Weights of a small GPT-style language model, trained from scratch on English Wikipedia.
Size: 9 layers, width 512, MLP 2048 tanh GELU, vocabulary 8192.
Each number is 128 + 32 x the weight over its row's rms, rounded and kept within 0 to 255. Layers, rows and columns count from 0. Numbers have three digits each. The size before them is the row's rms in percent of the matrix's.

# layer 3 MLP up, 2048x512, rms 0.0846, rows 214-256, columns 192-255
102:073176128085116162099145143170137105119112125120126171131156113138124165176148123109081074143169154094113168067120157136140072076090114147034142132112144173127141112106099121167119127081105120
100:129119081152143117162130134169150138173105191148123105132069114187087101169158092108127112148096153163115145159136110155105090139135154054110154073129071070124123155143096077160117118108128171
098:131131055141189069125132133202145105107090128197135118190093133128146100069165143112169099099161176147110094180147196094088175145088095098133129114129169178116080100124144109094104145139150124
106:098130152126131138122142144127163188125077178145147186072070127092147195147149102135124092112131141093165133184133138154122114111140131098091140136140158109088109138061124115138161155126111150
099:164145051057105103115086101086140114119118200097142097090128066147183141129119074142161126117135202132095086134139103141097116102129142081127118106148154155167152113136155128169136117107108119
094:096170096146125112129174112124062190092089118118165132182156115157153124095107069173087153162190115162161123100112149202178117095083113129124108120184121146124152141077160081120081137148085119
111:101106143174112129130068171053100132094113175122118108124133168131096121164159135065134193131135136118171165194159125139126146056135128111129091164084138166153168106132091031192125110143125061
096:111103141110090079077167050107132125157143140103100132149148116172145133098142159167121084141076083151157135140076112116123114154180112157100183082167178089123131050151142109188117108118152107
106:111205158095101092104172101075153157108151080121090139125156165064112116119129121066148077140165134182160104138103183094160173087122124165135154159126154132127090164138173162125118171089082113
105:101143096087135082117151115106115138081196057139120129144099123133128066115131172151136128078071093128135160100100106109114170151081089193154102122176100152130103141150177118082171120110146127
103:164184118149144155131128155109063142062109108141049097076150092147119117099233146152091184097099132168076131160120119140143119130121128121091067096081114080106107107103082117143087059093109153
106:119074170065110115079151125073141135114142119163197184127142159100090116117088096126110111103148144122102119166157115057167151107113158146101112132164121146112113118104176116164151213125108075
094:120124146111135053140129112151136119107084167121114167155133130127185087069101100075074142107121172116074145150156150137125161128109157120127127071126112110148057119158093087114121123132110050
105:153137155092109148159108171169111154059203114142155152092130124145165122074108142099164132113135109101115142125131120089102161113100107041109144133152124083091146097158073173133156104099130124
102:125145192135124125124133173189104111097172140110070113120073122166128164066163105167117119171172173118130123155110099171167082063128145140168098145129117104072115090144120106191190167148172094
102:120098179121075128066110081131132121124149141128037138112105149150102103099133111139067080116116124162082171101139166088138099140111136124134077123136096090073101132148201091115117143118123124
092:087112106159118141172153133089165140129168138126154148116154111140177150069155106122140127157075140141152142158171128065104158123147127082105158146126139111089123126147145113115175119094201176
099:141134092124103063175106164090109165108134173131133165144113089155069117067104107107164192152146095115150135152212129081126103151132129150130136138125181165116165112119163179143104147145176117
102:143075110116102097104113135145103127110170071158102151056150083089136131133157144107099094140160149141181088084090090116172176060107155142079157127130150126106163129182072114074154127165128196
100:137162151123076078127095151160059096092075157057154135099127163108132181151127140153058117125084119097085127156161108100120131158164170147117121090106128086117151153114167100143154142069115079
100:114061174160117167145154128172109110118180166076111093133176130104091070130137124106107116055123092095140135121148116193124123166139152131149167104110181113136099137120085105074125094120106084
101:106099130118129112145107177062081105178139141161137160192194119126164109072137173081158087086115114119105174145110082151150124180149133141133181126128111170106171074155090098104138105134113096
101:136121235118121075074141146121178144074112112130122106101095093155087091146111141154122122182136119153087109129135143119069105113157185124120135069112155138182145080131144159092168121153174131
100:144089091106087151079134167159110141193095094125179135172151139106171143167140175120101091112108150159132204130120086152095085123154135111112103144052076108081098133105119112150083137121064118
096:071128089116108085121149086187138105136156114121077143111165157097098147113153155137103089171085115180137090140145118188141132074084164084115100090157044134136073130114135148123128101173126226
097:109171071140161136162080123140155097125144141134099135115099110161112118126124185119161126115094072157151221102114119098115120164125172133151121109074112132168172122121133071125175106133049109
104:123112117111099204131165087131178122138100161100171134096125167138099071099078139134168156067126116132074125166140126165147191137150114130157149160142119212122172191211079124129132137142112160
096:126083082158118065153166140226161109150185153101131097134134144170066188081125102133097042105135173163115128182137120116095116125178114108070172215094145139150066151119123132138158165138076127
099:088107127090142138158141161079095054139140126158113128065122123155121048148151145121157073155142202094162114079150133150128126108188120130118158125091135148156138118200113083161105182173142117
104:156167087160132173192088127184155147098129107137211140127094066108077120169118094141104146066093133179137120078094159102162130084103089126131113150106070115118112156114148147079110176114197137
093:076217115169176159094142115157156162143185147190173149108137129080077110097084103166194096076119122097129199149174133090147152165108150122116118106067120162155109179130091143114141084084103145
091:106135080059111182088130138112099153089126065191111098108128121135126148124207111128131102200150108135179149092190188138148160089122159145110115117179121113100155064129083091135180137031137129
101:159169173127152086167147122087173078092130078081155161114163043105070147109114138146166149083108109133124097086126108135165063129186134092114129098148126151166149156103140131127082107143089190
099:144100192145167126178164135110181128095085133154153115191127167191159167113128140131130107066106134101113135066075139163110114118157144151129177150120130123137093081104131102097160153082109123
102:110098119143111160212144130127097102146129133148173108143141130109148101109166150102146096080097125083148123074130118128148132133179168111106130135148116111127115167131143178156156164133092096
094:179116151146114105090128171111147072128159167112091101138118124079068131115157088125114084164119164140107148175117132102125070115141129116138091096148115168141143112133179116141155110165111034
102:126144128144102122215137195073103145138127093126211089211203156150186113045173113131134096112121139131193170110145114101144163178126081106089155114133162112145106136149081128141080124149110162
103:070144109170134142102165117155117145089144113126176132167115099103177172094084168149138116107133162107145130129112129165173105140128127092145135076094179209091129106069127148152119126098101153
101:134118175136150102143196181089120173072153118026131102124149129071080110135147031140085085093109164118089169085176073124122116196159092162135102125118113162117134109148165124124110129086128118
101:148044123108114160104159134146165091125168161152144127118107125169071138170160148169107166086175120124083114121111201061160140107118115120135040135136182129100122110172090082095144129092118169
103:134087133128105118111154092088163119171163115079159186159090206096115111149131101129122124130126152114119168105047162134158099101121072108100137144114139156131181163096188095121133074072144104
103:177165130135109130124115145145136135080162121116151171060102144139084079134144129127146143088158119150096097115123109132120098113174100149063145126194071143125169081126159137202172128123085202
092:083140106116095097215107140112123070171098122143125189089116123159170150161118164094157137116107140117160127121072124177146115138120130130155114151147129116139166088141164092159060115138175116